config.yaml
parallel_block: false
warmup_steps: 29
final_lr_fraction: 0.0
Each number is 500 + 50 x the weight over its row's rms, rounded and kept within 0 to 999. Layers, rows and columns count from 0. Numbers have three digits each. The size before them is the row's rms in percent of the matrix's.

# layer 6 attention query, 128x160, rms 0.0391, rows 44-63, columns 0-159
110:548480573486485429538488436458519486538362413496585485482454475552423463504421559502495470539504490481481423499502416492548476511447466533538526518475465506536406463474417417544523459503412477499443483460487538563509448467505516521515465546475320579384428460504423467536633501505570425497509498496469636407453470519420507481526502464524534486481482514532542488436508528529596461513455537458576456469536457439395503434527464507547545520389545497538490454478432519463479519513464577
115:543572517414478510490563507436571497523544453476522471512424432445621486533540453559551505399483559536444487452458532560548491508460397545487562530501483484542467502494548513532492519622407539546590497522458465491477547533495474444524518500419476513584512405492502443502551513469519528538621420503515540513500536488383455348515465503476539492492481470449591462418495585510575506514558466525530425543547467561529452464481464473571429471493431477567425499466478367546463588458451485
119:529473556463454543458523462556526565459525493540434610519482514486517502454454518456574510561500467509484512478469517517436510502510576526507470483556466476512443470492585535458508477487511411526548479555390551422501521392510527466474534362493455410514456532594429415558535552443612384479447613553502438462486478469511444520452521426468474456514463511494543448529577505482484494589431484466468470497529428419543454566588398524501479444457496490490595515649553458534495485509556579
110:497508516581594491466531495550408576458529513546570516538511443470551475540413566419570514404495487499404486408503559518455528535484510620388510514445494482485443567549461461549540478459481503449535491480523465536572462475478540540465508457563425526484514475469508411559564436527450544474449442414527456480548558524559490462493607455447396532555495511459438508488435438493576419519460518508513362565466521614532510414558466447481484551439452532490554460509562462549478412474498450
119:496544465471483464514471520658426500487545599585512578498481553577470441469534486490562576537492430423507507444454451384531493528469422542544402568556541476445488483505489578540519504392470468445448489491537547520399499442469496536494409579493443535557477519515442555467505474594476523508565496525508485560487529459477583469451504475463542461464528473467471546430479497419500492484448429424525584458592473465476495493518457541670501536519432528543522535524534417596482501408497447
106:486527497473519505531485489523513575403399458422541512456524590494447565473477514538472491480476471684522495473460452562501378468510433507535466550495486552575475543465583573488532453539462397422462456585473458491550465446511497499434526573489566553429487443464502564481623559466380540544466472483599487523509446439501504510519496376520524524511503472456570450564434494449459527498537565470484501539426427480547485420514473530597535473501473537439516514496460553572544416564469490
116:500487593423579470460476536508484342474482606623598419529464553550527549447505548471516467504508464566481485575490420518584497504555482533508452500491524477462489494499536371533518422464492519486514510539415572499516464515514547522433465429503519463486516506562436566532508466433504533504545536461455529551525515614470474579498415492464515467564514477430514559565530525467566617474454454552385608559431496616505510558500458453448477551514455445542506527551532442514448556540445490
102:490468511480538556420459559488520491610514444538535427511573433584490516517438540411449454490544529540541492493562484500518480603410534484545509595485504539524513407492546467465450407533455478480583483455495522547499536565518580495437469486610540509536467466448556520452527513471369486416431599588497458447547529520480538471403535607499585500470556500473537520498457477422449460513492565508518440515553431521492497475481421407512545420504422569471457475484488487567358497466527569
111:533532406446445541448532481565448570636471517500472496510560501525545512500501428542517392477457571552559481482516514459641473572477493482483459543439478485436548544341470524535467507540465532466441532558399517479478503502521442485501496590528497506539459561538548572566467480465569606505510468446458505486506530540477459570502343552520501515487531554515559502534455588454525486442492493547555495536539498606465497478621447392521483564460563455526552459553539557457514431474507554
104:457460496480447536464533505483461413500451488466491465370399472514547455488556510574571412434531495488545541516554510545433487519496628484488477483512496493557458559374519481514505499472443502486517452533574502492458486463443488596457464477474500460503512545526579445465614493493579459519480419465498449495462520541513544520575609551536605475483531510597514544541438595512534533460434407565584458521524500424574545508459520520613541529557559483418529521527496521384433534450533396
103:508515489537566503535476497556590595461472438468442586532553564507546537493464457471522492509394507393569546533522406644564573484582488489447471525493521499525568464511598526472516473544494536514464476523505487511550450517506514498453437559445433456583532503499556519490511466412517455395380526500499538459499535526425510535566482532501519418468592518532412471401467515605658474515449494516485544532457554506422535498462485511588511471485475579449504492517468533646508477497476466
111:495529421557608524478526452485487556441479538545578523471485445379542495520454511547499574522582610511473614492529503427453393523540494515498515594589490517501450522411453429483463415423490484467489495534590433484522516487399499474463575526501527547516587549546424484477483572583556533396546511545581520448491447518465579551505391543516569556477545507597480404538483506514489498492494531458454434477456427512510522616438412485459426444489461483488531495524493529499539466513529478
113:489511486561535466438546518525486480476482446574470554527510459410516581478501419482517554588434473520486477477556547483482496426483539435547491512513519635454532396552500438477548481409480530528453512541428609528571415469484477420427502464490507451520454570347530488498485492520468488463537506456478455485528493459426466483525477498493516447483455470441557474420322531499511478422512573526491553506553484512501542418505455499561425485455649506567483539519487420429564568504500390
116:450452446510497491468488504535528556533487467593476538468590447544515457421361419465479586511422535511559519514531503500513454479456460475425502527488543479449535518510515565581473471455583560491541515528473517519518509573556508544577489563472479417483439469418382484552496453476474496511535527422462448475450473507490485420516530499507525456515554350557616531578544431571520451532532488447388522511445486550569368551535572510570540548458534494530477503623471466388464486521504453
109:533473518491537463522536425548559455469547552549510468487513502407431482451460478534550471391521447557539504488442455571556508504415496500422494456505429552547433496458559541537474576549539543535401463469385564446490435544459528446442527573494563486476536483454456482489381477512412540394503479438578549593515510537511535640524618577497399439559464561541538429525530463526497427506477442437512467471475510440497514441574482465547430524478520524594579469469465536472472521537496537
095:503515604524503515543446505495537450477465484517411518563524531429546413420571473527444524501436481504483462549529534475474517719456522425491491568489510493571403480579492484477524555494591465511497460529447475373545481496537487511469503454533458482597490467484501511512526519514465525498595570548492507574431439525562631504508457482503490495484556446570588508533459594528467463617425520461543493545565523509510478513541410464465493523585524480437455496459500614525479427463506409
104:548501469566503537544490566544491555444470460525558530517534480587513469589468467493578557467477525502438534451531498499519411518535505485534497612594383470553520445458494415448507553548532499587482502478404517459550470527517485467457531615537533533509486432500472523518425511592630466619578488544509445467420435543513462511517547511477515495479383523480483567442566373428440495507416572535463523498459503521553499487479535563480495499519535555497482499505530538621515593447462376
106:586566448495554493402515482420505455590499538402526529474433487472463651434500456570459549508460473454491484449457460440454495487531565510519461520469451537522457570478506414527513517514500457550513449433468518555505466502446489500537460585527503444489581505472531578514512432535603476469450478459451519517523518583510527455526511412552470458459585484456533531622550496459469421636556478460365461470515479467441500501463491497538413481567514470432545602446501416576427507471435564
109:417489463489476520569455393521510466649508530466486465509502419556499479511537467471594434471545515590540545434471502496549506391526462505473520500424388489549469465502540444436526498508541509540428464461532445491484504498497524523436503496546474421502498537400472567495568407515555437508540504511535483506538379509514512367505513462526438521459565486491411440500444552499407500607551501430511614460600419532532472543512484516479595501406434571519513465558414533535462470481494442
104:468564478505422478479534449489482485505535606468501493531528538426441454528493556454546490488461527609455492593477471559465452527554529511617526494534583522474484360478540443536398441533500495540512461532499512467471562566478489510509529608460572506576501558566506518487461484552467528506406548522425449547495482538455481445624474633408543477498558604473574549495453480426621480515480445520500515466571484531615492467496540432518432564459448511485444535505439499505589497467574500
# layer 6 attention key, 128x160, rms 0.0388, rows 44-63, columns 0-159
128:537459585495503428534472464492501496492376454540552505534465522563381472504405574482475499611507477511497431501512418458498484529455500504561501508477471506518445443487421392521522449447449471487415504455479558573517452484514551541527455569498323581396433463518403513532593512534572433462490518513462608423465451543468545525531491466520515494498485520540521488454470482516568449516448510435540494457514475427383487407559466545528570558427587482524488460492429548447478522533488571
138:545564530431463501506552499444578478522507438508534456492405452444584474526499465559544507419484549531457448457492513563542505517426387545488561542488492489534447499485531498551501533583402549559554514508453487520497546507502474461542507474413434557522493423503489449526594539483531493534615430505496596485470509494362455368525492496485541487465482499495600448367491577527586515527553473520538429540564453533498453456484453476581469451448453469574433492487439380532464611481440503
145:520450536462415540449530474542560536473503487521414610498472512497525507466486503467548496570507478505497520507456498514428490486514570500536461485585441490531455451472586567451498481499495412537541471564412538422499540405512499471468538371472478419522474558616434422544521546437624363501473619565495466461480466469481419532455544443490496457502485524513538461532609521511474521569450461455464513504523424409530478561561406506507486428468489458479588509645537467525494493516553574
139:528492511548562497479522454570439575457536521546533524532539479465571484495385567401601524440507479510412521426526581522453548543505531600396496506452497480478401566553481461514537464447498502440550495494476485503580476468452535526463511418552438501494509480491499400564547479483490547479429472435528427487549543497580495467486570464411384529540514504447454496506462460499585417531432499531508376565465501615541492439580430429496494538441443556496582465554561463549488402468521480
133:498549490462507459530491535632395458531578591580535561489453545599498449478507475507526585534507425374505489466481447389521507549458428531549401560510543476435491490508473524523509522400451502465467504484534556501392530447440488540523428558479434514536486528527440544469490485600526512500585477537472496553479547488478611468445507454442540450488507480478457571416501501433510510500428421454522577444569485447443459502498465556635514527537420521564502537527532415564498519401498467
143:469517495450512515498489525539509563410390477446543525480490566493434562469484481532489486478473463649524476465463436514515361487481433530541466576509476557565490544478576631502541457487472383397447454584485471522508470455512502516443474571487575556453462439472513566475616552471345529557494460479614503521516454453492500519502513386521516523488508499436548470554442498469442544457540547446480511513456436484557503431533464550619530484506482496436526509482467510564536394518462462
143:504485603419576470477486521508464331463465600621580434520462572531546540426504557497533468498499453551492484543489448498566511493567459531501437486473526440503485528496535352517524443449483515486503514518441559493515453499519504523434479421507506474472517500555425572544509454442522540514572521459465531548516501607486473572518449472483510461547495484415498565564522530474576624477427453554390610571440499606513507572515457481455469567550455429535515522537535438496455560526451478
140:494445522467556552420449586488496469604495450531587438519568428600481521537449531426478450480560501535503473509507467503492436582421537505538507617506502522555511430474509482474467405541438465479611477482506495565516521572500561517430470475598587537541485461461540508456557512488361472430442571569510486450553528549466511505369556562506580527496589512535546521538487475426425509530503576510491451500537434515494521476455435397502544430505460544471500483491489481555353489485512564
146:543545420483433525478552469538451593642488514494443486487555507535557517491486432530508414494455577540570486490524527423659482563487494498466437524406494499432544560362468508531481525559491514452436541538371507470484526495512452485512505611517457512517461556521542556556460458458581627492517464460487482492518538521523449551495338526502506527494526531468552517535475573433505477457489465554546502516517498596460484485603446429505495532467507495510525440559575562466516420473504597
158:467452502463456563421541532505464438526450481473500496416410465515534496492557492591596402416533514517571541490533501539433452520493638510486489488547479506568484562343537517509491495450451491478525435520549476508465487472456504571428465496482551477487520557536567448475596519491592445529473441472501457493484503553493516556586586538544572485485546518602525539588436585510524543466473439546529467524523475438583552521468486472597550547552579469403559526528498491398400533454545418
145:523537499531576507531466476556576581450490406445457584528541567527545528483470474470513497527416527392568547548548408643570601473602500460444459502476532495532581475498594502484521489563487530512485506514531505479559456498511501485474414561447456449572541506528557516515509460416532466423410504498482520470493516544443483551544475536512524417470582507540405480390477512605660484514429509539465524528452579501425519478452502501575503469492471563474482507505479529647512499507457465
148:479521433555617532494519459494524562471479545562588567510501436390558480523448496526487569521595625471467625494530511445452417517525510513489539583573494520474442533396466455505457417429501469474498482527610432480523509484417480487458562514500523549543591539534416492500488590566534505403542514533566549457509456520450565535526390548567577540460561503607484408515460499524510524488491528454432444491450445518520513605420422461461424459488468480504512507521499497518539470498534445
141:489525478567516458460540523489480475484488460567477541526497451402516578497494425504543566584468473524449511463531555502466468416515532447558504494500479615474520397514485407446569459434467519513443488526455595538582418453471468423406532482466491467487461581340507483495508476535491451450526483468490454502518467448455455457522486466475507480480435489434547454420317527483495474437500593522521543473546483492494558427488470489553440453447639533570509563501472437436565559495503387
142:457465465517517499476492513546532560500493453571488528465574448537512461435354447462492596496426540509556510506535509508518429488438479473420503518517536474439532518514517575575477493459569559495542500521472515531516498566562498537572499541483507408483441487401371492526491485516465504512553536419481463456450479504496489425561540496502525453516557364575641538592545424565483470549535482467390514511461474561567368557499587504562523566478544499510476509623453478384453472508503450
145:523466524494522471509514453537553464462540535557522487479528474420440469466473486518548477374550432540517476452429429560538494509394504528410503462542422538538431489461557575531481567557531548526427465488410542447483434552468504464443540566499571510475543469449456479499373474512415510379500485434602562594506511529487524652518630552487412450539457563580507439541543458510466441497472455444517461457488507444495529455573485455554432534474534514584596496462461519502467536540491515
139:531540598548488508580464491488545445476461502539415507556505565437542416422565475537431529501434486485481471569537535461506527680458489438484509578470536468554390490579507465499506552478596485528488487520416488384542492529528478489501497480540436474600482491485497522498516520504455553480607551529506512596421446532544624494517456489498492506484548459529593497532461583544486450606420510473533476542553522515509479524533423464456481530596498482430434478450497636529482437451488421
151:542474494550522545527484577544495571455459452555577542545540473601516487589469450491580524474482531480456517458538484501491405514504521474513513629598396472574545452454489436498502548545518519602474497482412490486553445528514468466460545631537533555512464451520481512521428518588602455632545496544497461449425458553489461555528564516493504494500408527499468586439538382427443516519412575530437518487454505518538538522465510550484517509547565519470505482478533527602468579454459388
152:594546442495546502390496497420499470595497547409539534498425479489449663444506436566472539488494469473492476452446479442445457504545571526508467528486439540549484557459486417539512502499487461537497438465464530541482469504452498499522452574534528478507586536484531559514489420515589483465459490488438526528529517567497512465539512422556467474464607480465538545643538496459459410627568459445389462478518485450450523509459490495546413498578548468417548588453499414575412528472471541
143:427488475492478507559466367515512462634514534499468454510501429532501474504553476448580431485558513604546525448458495505547513359506483516487525480429394483512470443515529440458518494521530519547432479470544447489470515502509514520442491479541488397509518531409468564497578410508549441486517529495517488505548364505503520362515506490541452529462588472496398445512450581513443487597555494450522631453608413551553477520510493501457577508435424556540520466562433516536480476496508449
148:483577451524459466515549428501483471471535576457475480492514548429436442509461563440545520491445531603492528581490490543482473530590557514615498472482565511473451391542535381527411471534500502516493505521508526469468565564470514506520546599468514487545482568568506496516463466536506542492406532524418452538462447527503512408626491638396555496488530578442559540475456461421617413495477425509508536472562501526566448472502547478520450558468417553494426515522450510492602513464580493
# layer 6 attention value, 128x160, rms 0.0391, rows 0-23, columns 0-159
093:393463535389532431475391538539559469555476442533514473428436543457490526488455624502429468481584582555487562485503500495504544445580526581564468481549520410544487483552524517543498451524535513509510547473531601527589619411468520408503536531451472457359576518569531512493469603518392613466588473559518458495434490420607460521496515502583493498537514549467571484493452550449491485495562433534503482455546510472496515507558519470507459542431482495470453511481473456523516469508527470
104:501428525432446562507495536505476556449545535437551583520478410452515481501487413579568530457440428534491500561450549470469558534582542548508446556491436505449572514545458528561411515476514539492513385569451497589494530416447454482500470486471488495499527488467468575545608487514464522444559537492442490538469473480483497543518526461544403564392463531586488529458553538542549479536497461619537534518475472431552486576508498391530504403531553539489566379499529531502507391430473621
099:515481438573524441560535456527520541531431442505442538592497489513547524463460495500484458488440589462371574501548464449448468553517529555487434547429517400500484443464471455526470459528625481397553547431573428555392584534497519425528437437463453488446521442490495430521408467485485523528510519534441453473605481452490530587453539555509487669432520519500498473497491470496545505486467535435442587504480401472490506495424416467473516457483549573553566535545533474489531502442448472
103:485540557415510517461407389456502466437489493503428439517495518544492518568441432509539467430515493505601514561518503483499571526413536409508440455545438492453433620499575490526536585411546499441493449529473547575555514478575518518549422551454477548348561403496492434442532539541458441572443541411468457527486468522475538512483433516444454513432609520524474553473518505450528429564502468529470499500498558515545498475480421495520461408415536505501451557427557447432546455499444525
090:489533446531547490523500462424667540530571512530467458497498444500428509516540477475551548458479545527440557441528497497467614437543470495416428483408437441448390487447498448461467506459405472430519514507527585471516530592508497515521541552524518499554521499560492478477570558477453572407488580466505488478426486488538530528461431440472552445507565426464553555447493463557471478365513486536496401446492514512476473544422472450519549463563563461523395381465496573473593510459501557
102:416523477482507460502527509597519468509438530486436515406458440428487459530626466495497475488526402506587425510482501495493521540477507498500535546417483559524555502483491465502566543454434568449538495569409474561520554510439499546526378442560542544492596431489475464599435561566500488522585538444454517534466499541502513515572491464425491528571424545497466408498518466533431585521465498564406395466565573458591449469528453522522534545500519566457466506649533477463547510412521467
095:409455543530532501464533451594482536514463388513396533429542495463467486577533473517539442518485434461412472482520527466547457469366447494507433459493495558458517533589477433531519586508568475455459515509573390536464502509441487505416461533520431617471532434471476519551521559530468488519525463546516572545428592427526480515435477474552503517371577534520603438559457469427556508466551617480444498494560495467460459527493498510459591443469499525584461528450454538494407507478467541
102:543499545433527497548503526399549473461519484506552546527592454473446546505398433523522484475479427532558522505550544532483497468451492497565596587587425399438477452476550561515519498499446534477450465433493508400495522539463485483430441449478503471570521545492522445444450580438400447443451427598434641414513478539481517534457472546499611569483504488469450525581487533510530452510520445641521518494532505494486523501458530541487549517523472539458488473445479421584475511340491470
107:534529487518485500503517382507413514560443489511457534533570418484492525522583515495475522485524484406383395497522476498504468473446520517595538502513555515501543504475531453498556535526600517493547444486488409473567460533618524383578545517489519491396447458520546479433592535552527520403587503489440500467571483503369509459515484553503510455547460489487559506524518535433521417592442564522513505456491423420445516346469564513524516476613506557533543471426427516490492493509461463
100:455524559595511667491555444532475533539461477534519497499457529422475473510593453476499498529512538514562533521545522477410425552584472558496494571473463522454569558490484504438465482522531527433552471468449426546580450552488459428485523507416574594562447387499508522501486498474444464538437474573477506482464470384532515453512519398469464503493536507589378411434534581415589568514461517472494523576545502453495475475514566441430505503481558460491467435604501442427505539522533459
097:482451550507460495475531507480510525435478466518465461438462598530375576531546452447602532541547521544485485468525469501468438483522436411510511420490560554437495514477458587409493492445547508471424501466435351423569487450490537391491465510408483472413472505591448434410487483525435481506559467546444487522544431591540514568506521463464494558545465443523508422537468398549514559499538492452554441538533490548590453555454487366495449506449456524458482517505426431561508492454462481
105:453492484421520392449595503517546517400519477487466584441527641479530485508486428499440481539559537510476504389503434394434502552526525530447484432504421552461389456479488477558530501491462440581573565495466500485520497524518442422488611540614438540551536555493546467413512433453473532503464416587519480463528499586498592525527470462475470535464488530496497409517510508483476494530579528565524643450554464485508540515553518528583462564493491507564446459515579504530449513490432473
099:598474455498532465492473486501449546535542514489511515529465447441482535563574564527363535505401422588532592459445514543385476531521560422469550546589514533475500563505500394516410459477549587559589476488517455582457537524491578451495398450529504536464423403527460539498489460515497477526460463465462492537517483610541495514480455569471514461426470483439474485439493611464493546459494454465484424458463571520456498563540609456537506543526499544467443440432440514449563466460416457
103:560484536575521478362486495477475540552430531509553431550507539493473455490477451422467430452457488519548531428417435470603606541384448408505441618427508490514438517513451516500436460485524375524424512517506562508509362484531561472552558466522479488482458533451510427527494545530509495446531472475511530458534464516499500450451465466519498563525437520571482581514523569539513494511437480404482533551449547518503451453409506438488583600417543510403464528512381497500460510516462448
105:496431440562498515413380564489541507508414506558558478532478505500515527447538482527490457558541550440429482452543552487524448544516435554465561453586445474472641475524509506527497513540524468480503515464505570454621499478574530499528466464550606525558590461578536477491543580579519551527534492505496625507495439413540572467482502401609478561514486449512487535524490466370524497525447522522584504495489511554612407579517460553601547487486514573567487508455447514484554468538486525
092:513549485458497495562591555510484425569627568549572440553515483467532528535503390483566482537514640550539559555454523518498557554548508422529553424538478447504505498485555477527499598476606470492518477501565514582471520468516443513553547441508444517550605526502527461497479528424498514506479477504537481567605497474534444484500486503524423464516474525463520441590535492549429418458568450439396442528506505471539490464532461479528613592474556558521552345429558517495493477511558441
104:410525418592478413469563449411456515484464549426468500504646545473546450571403558465449607458459496522513434472452483455562427523486522460534491539474583506500515490451479512522581443575442592465498434537436497561611598478560470443514589500459557480526598484556525561471503520537521485528468485484564520535512495454521512543494537434476536450411430577432540462472533560470527498530494457481535409481477557481453595510515482467533608575583528478486506560510522535499475519479500603
104:493516529584460443524504485524472449421420485509594559423566432503420529497469461527552570470429529534498558530480511474499509544452480486551491524507436400594499398490479455469454472520456497527518639428543484428408494519562547579473479547536611503544471521469429473497543499471454496474481474393494446572522589485471546507512537515572466428569460471489423501520502529482486660487471494479487368518460460536553396545573449433549461454506527397485447449482521494491510465586455487
098:561476444512538499503482492492562533493457379543492474575480525405577533555551483494466587548507477532505457456545580575456463541504544441513458444493519418504386510608497610670457486524587530508492454489533502524408432541440503439415458531506518525477462423536435524468513414485562489417484511499588511491503548566466451440485465442436495475557557488453504452473515454574473534460428468487575491534568589501481534536588521550433518453611513528486538555568503478476464519466464409
100:482551543487435475447551621556514475503539613447418575425480528516549532540368522446512514427499517431471448415516539467439430535433569453575479477457368472547446525470522529478489509532528507479559509450503446425562487420496494478493576571427485435486556441580444522617525516490569482503440485484461553550533521461507540419512426585486467530479512510498477482507511416506535463533455438493482484553470446543432509558428493407446414531563511461531430490476447567386571527486531477
098:563522442530474603507510496401514608563576540515491475535486387595465534456537517504447478492574451543429544437538454465516577518488535488523501579529599545453484492561532473594474469433419504539514434493604471506576424506492413379554487486488540524457525510577562446475459496559461542574531446542521434533500591513512496443542507555509452417490429521562435488506518523499454469504451475571476479525507424565564541584547495523383538448511462462574521518539586443437527547485578472
102:499446533478538511506530575467482481520458499537438529467559456490556525490427547562598485553456527467504517495591402514561524457379428545623576458505516533482446601410563475548515471474568469601465490585461518493504510462551462564481498414562520560483392532549537439522460454526541564487494482456509483615482533503414490408448514502546527533546519469541538507499491485363538592570536564571475473371482523427522507441494529488414533554582534539530527501516539456491532577463471495
092:519475474449396502524522458443495581504494495466481454498462535411589511477474560461583455483473462511478462603560514445516463518414521521521414547550434539517532471488483420533502448518558522518486417494555605523553438459453321466443487482563521467469514556516499540512469540480530512510465465628381492417428545533512519553497518496436463532459366472418494473453548455545511544496491457472515440494477447498514404471528595565504550586491423486556463484503578452491547469569409427
098:531411500572431551544514494520346494440478394542478493464509487458484624476488406550555524549576387579416513418572471466582526472472552469503457557561523508509501488526592462526531529560500445493498488557591564501501453605439655479446508450443464478560485417533494538429455439494478435511512442547441448496461497535508543496505494548472479437468527550641480549506470511472553542485507458512562407503460530509487487448507437519553478552580538503510492524599452548525515505539503493
# layer 6 attention output (transposed), 128x160, rms 0.0482, rows 0-23, columns 0-159
093:503451428474478347462451514547579512511541399458374513490494524508478492403502472553456579436553620437518556539507552496523432433530482552419528469565501519513449536544519421470436436554494428457527442394487591555547511450473499491545534478370490546451501439589572533482501615467539481513575617591532498562462516520438482518476531449410514518482486541478553435475490580509505437471459433592458503453483492519513484549473552486502530511490532504537442438484515481580470480480486531
104:529459527421493476467467495483472534579486522408577486598461348488453492503522482482494442503523548605452448455449518560528470515510483530560406556472520495539568519438528525557476500415539443471489433398466426530494546471471419527552423490457415555463513544468426588570585569516570554406507490435515549435441520425504545519520516426496469467477559542523512484506584497489557467537536412522562521430559483534535478505524459477402549410483431538468576419420445448494553494428536522
101:532504542421527442530536443521546550508479521438470519490537478497460577473524471409457453422501585498441578446574427542479481474496408405562516528487461475495476398487493514485396503540517462476473484511534437439506514559492479521565441405483493470542418415530456432513479458503571622560555442499567579525547467533406496535547506535508516522398457474597570484510524422463477491467451449465560549535492474419494507539460471525593560532495546538636475576571407476426498441444441450
103:616585558487413517403492491468529563473490491451486494537458470491506510592577417400547500543430551560564569531523514538528567528491626465538447484585499540511441550513540534583474499405531514507472548463452509507536442453606531449493464504417451504413521523494514423418583507489454512561560507485627500457430534567529477505507498492442546465551547515610486505530457440524515509583502536538501566505421494513435469451532437531427451391481633516467531496499493549519540448508552487
092:487510474439536487568517432487542478536574466519602471532538460432435425514593414496507429565502494548366527413465492404521493428483391529400505552570438522507517471506519580491457443422521409528524485569594526506550476418614555486458509512436528458461450484561482465494469479441477452443468520542448540525448519524502463434521523441461527443447561471537519506647527492469521486373540555449440440429543539480617494498509436490530470499556555520530460487452539533525533526450478500
108:493525544462509500509484507583562504524459517439462502466415515427594413526643435467521430611523475595558416604528458528544522598536518483551495468509549489540564520394558479475493486493503529524557548418532502495504529483508420456521465548594482456520593483525463496586533494540501505503535569548462460527491485448595524517537639488470471443582535566518520411545477525538410539503544498448420465494506527423479472494530360519481534554615481588488522543522524478539464454488515453
098:543493530548492508456435503493530559531545499417494456430531568422482536426468466548533461544500466460488557433513527466486584567422543488583455438457467582536431462507533511562544560568482524501478507510504465512516517572470520415433511530540483411495482489526573505516579484498480477481586409500488407559415528475490428589546533463520491512475419593526594483606513383476531538535479559464509496523429522420506424477450380557479582448440483621486519465532374501505510566428560515
104:561512509490504415544523557447553483416507477515515441512443429551477414493475462444586455488582537546539523540472535562537507434462495502494430479541531433536538600550505470520524557521503611536568567539493461440525503526536456428446525474520496487550477645501477559444531502464480510450476490519548605478580561460470403435411429541460637575426545548491488516551550551506523438421471571610507507476497573452567566524495560521511486516464450506505508420454584394448486514446549459
110:534556559473438569488482479549443496535519509561452514525491477427515645447582533450544470396479423506518516519581464521458502499448522517539534416522533409499419508581500528522502637510582564527465469548528495498603495439412546384575532436560490531441547522577536529518492482470517458446552451518527547553511519519459530614519475548617523524402459412529483482522550516405481509587438500455503517538476504495510463487463564521499516549551499516427478418586435562501491607521501459
103:595487505516451563478477462477500589534541504556497472479483500401380522546509510475441507475537500554655458526570491451400499634562412528549500590438508483539587524440551426511497514497486589480554486517426477535603512581425485554479530567516600469516508468476455509521526492416481461515488471488435552486412550456462527469547525538498383513485529468560517445473474501454512457465496509427534534426614536449396486531529491481419497404491483514464487554605463493475423471504475520
099:536558540527554534455450478414473472481526464468355467450458530494418508474519506550601548537536517516522497489494507489454450579513429487542546480474373510470488536444428531455573438459512551521531516519437464426555584436525558470495455460440447434404468608533512489436501481545401513470527531603410496568437427499482492553538523476492569554498516456497542458436535456512408480503518539466481477573482506439559509579564562363427426450472484571545443597494497453561509482458551455
108:453529580461589491502576516522551474447515426466475518427610536528482459471432492543480528495464494499465571519433498447525458539540503563512501418424537535418520449448498553542599533400485538513548522487503579611497550486475421472468573474507481500592464546501496458372553433514557434486472499520513360478524552515437396525503486527474469525465449580494515554530519493507426488544483472484501519377618512484456523568501576540569519549604468566589495509570569506532539432470516570
104:496501396448381490517481437628459566465545546418533558527475510456522498517495573393482531532479435589568504476519483477482426501397463527560554524530518496471550603508509450460447529534592474566562556514606434657424506566549543468475439478500468474448469478524470528498518414536518512500493509495551503464446487539518530517448540515548464446472491516573476470475488604499478480456559527496546386490444585544510496631529486403446448412515466534523576460426529486474534530506465475
106:473404555577556527449574497475449520481402501441437443539541607520515519472509461462553583480518462528495512496560496488528552519339462417445500596470493439555454484501452462503458555529567440497441492475572543459517527469488598534427519545439492497477506545480442418502417546495504546547480547495537437443534544421437526380454407546546477541482606508512461508448508589528446473521462570472439515493419482495462499506598501517473484610496500445391465518466550475445462480577469424
109:525454462498458534402357532535489504437384479544480464542563454516500544473544502546546540558545508474494533463561529472498429491462511516438535507531477425508524490550557535636525487475485486558421551468474590555592576481430490483501388498481469504518554525504464533587575502384506475564553549491440506479478500506477573493525497526439531606518457383455491450596473499383531426458525475539517574510405503483530554409587463560570531486499427579490467516543532490542422535446488517
095:477508425481463517502569479592540508501548563472469460512482436496574406532511436478407556490502607525383487502459441525548594525582570475535554484557442474486575540476501503473478597417593425550414473443522535594438533534534477548497498482468496539516497487518488505612545478503455492480472466466477520512458494451461446482570494530413521504585460470467574476523487522580470508417453575510497615574538404482506606521506572582547539424523464525506411509400540501439483538575446528
108:546401539557521414508569450502453507536616507509514546477509502455504477520484460524498518597425552544538441525584477535605411473455473447466490462486522550540532471475516557520575503553478596463447457492561576507502468416409409544539547529546505468503626536533610485500578467498441382498546551507476521508459434502597511524402463426563475495489547450468600523434548534493514470503488510581472536510510591557539463465453526495499553527548519501426616507495479528390495540561425490
104:528518536527516466493478513463587420543404519504547532529547511524478436616472520540492523500517476605390541463427489482478506467465502468494508428430495533582455499493460576432487421498431473582448659527479490536442443563492519461556486507473678492562432424478477509594531489512476600456555694466425527479528524463529521481545486573576500503508525486478423417439512508448531481493486513485518437551487499479563457464519504474497534425534481425546466571438532472492494491512452507
099:483599466486537526514550500438441476452577393543456451532458515442539492473467524449514473487628475419562490465555484550475475483486485462512499433451444446414435490505550532477462476498577561459516532531585444554392495585515558567347489514473502564497465426448506470472521405539561476388425461469531493419510461488426449486485509493435464509554442473424514454476486512439429554463541455483570382449459564489502448463503465451399559484466538575525487570559484583516524520490530426
094:504531470546452336513506580573498505454533535515582533513529504457515394555421433507447590480450481496520424475524549443415423648548545448530475449474417470507419497457366547512424471470497492534437506515443476518574489406516459488486498425417523506509502554542508495487473425481529534468527435593430570480555474528554464453488482478449512578430517471576500517488499435476592526519444477451541476508499438473590407475522481413454519535584547458449528499460529529513439471540531443
099:500503518503485585523552483566432546588467531522423558424526478575493483468479522477440456441559478447533560518582476412568529389542545448531521645505594431511504466472546564556497445438567550517497475455562480555506423480512515400544485474508623531482573584540504550449448509455398470518404451554525545623435468516541540507509558583449487457573505404497436497476579532512558519400509451535538484480550476529463510501492518451437520472482408573464515521487513536454493506462528545
107:513484566495604537590534587448590523457502464512498474519506497503588538538408551525585541512504392500519526496559419488551610475418595550547461418545522492471439548457608524517479489513571440550516471514495466510536511462526496490573462470575544542576515539532544514530477530512499477559514467471592480619470507566502521534570498531522468590453573441517532481546374491438501515573526433535494490459502607474448438541461508517550596607487491450518489465542482415561393541460454490
095:470479461506495436491457561514467618475464534433468533522486441477501553483446466422540559506596469518491430520523520492550476492468503557518578534472645445390528414494524467591592491458468519500512406469479508501482412479572531476433440435573534415518576475522529468415505512416512552423489547512464446468435497421466410536528553524519465516448478463499515537411467495489492578439446429513563479504525439465431419434471485546479503462523528465551453379408514381540493428559554492
101:591469529511484558481470464451438571436540482516474570471441442530581485500525578506592421513522416573527577487541476508505556472453531562540434537484496389497459475537507452470631481579480461508546554594451556538407499574459514495551479472372471449577502509518568488474420505566538536401482485496492545526462502391481524477578487529520568402498508526618478575465567518525549461425540462505556446490412503494532469506515496454449525538536470539514431508541431485557425543586541569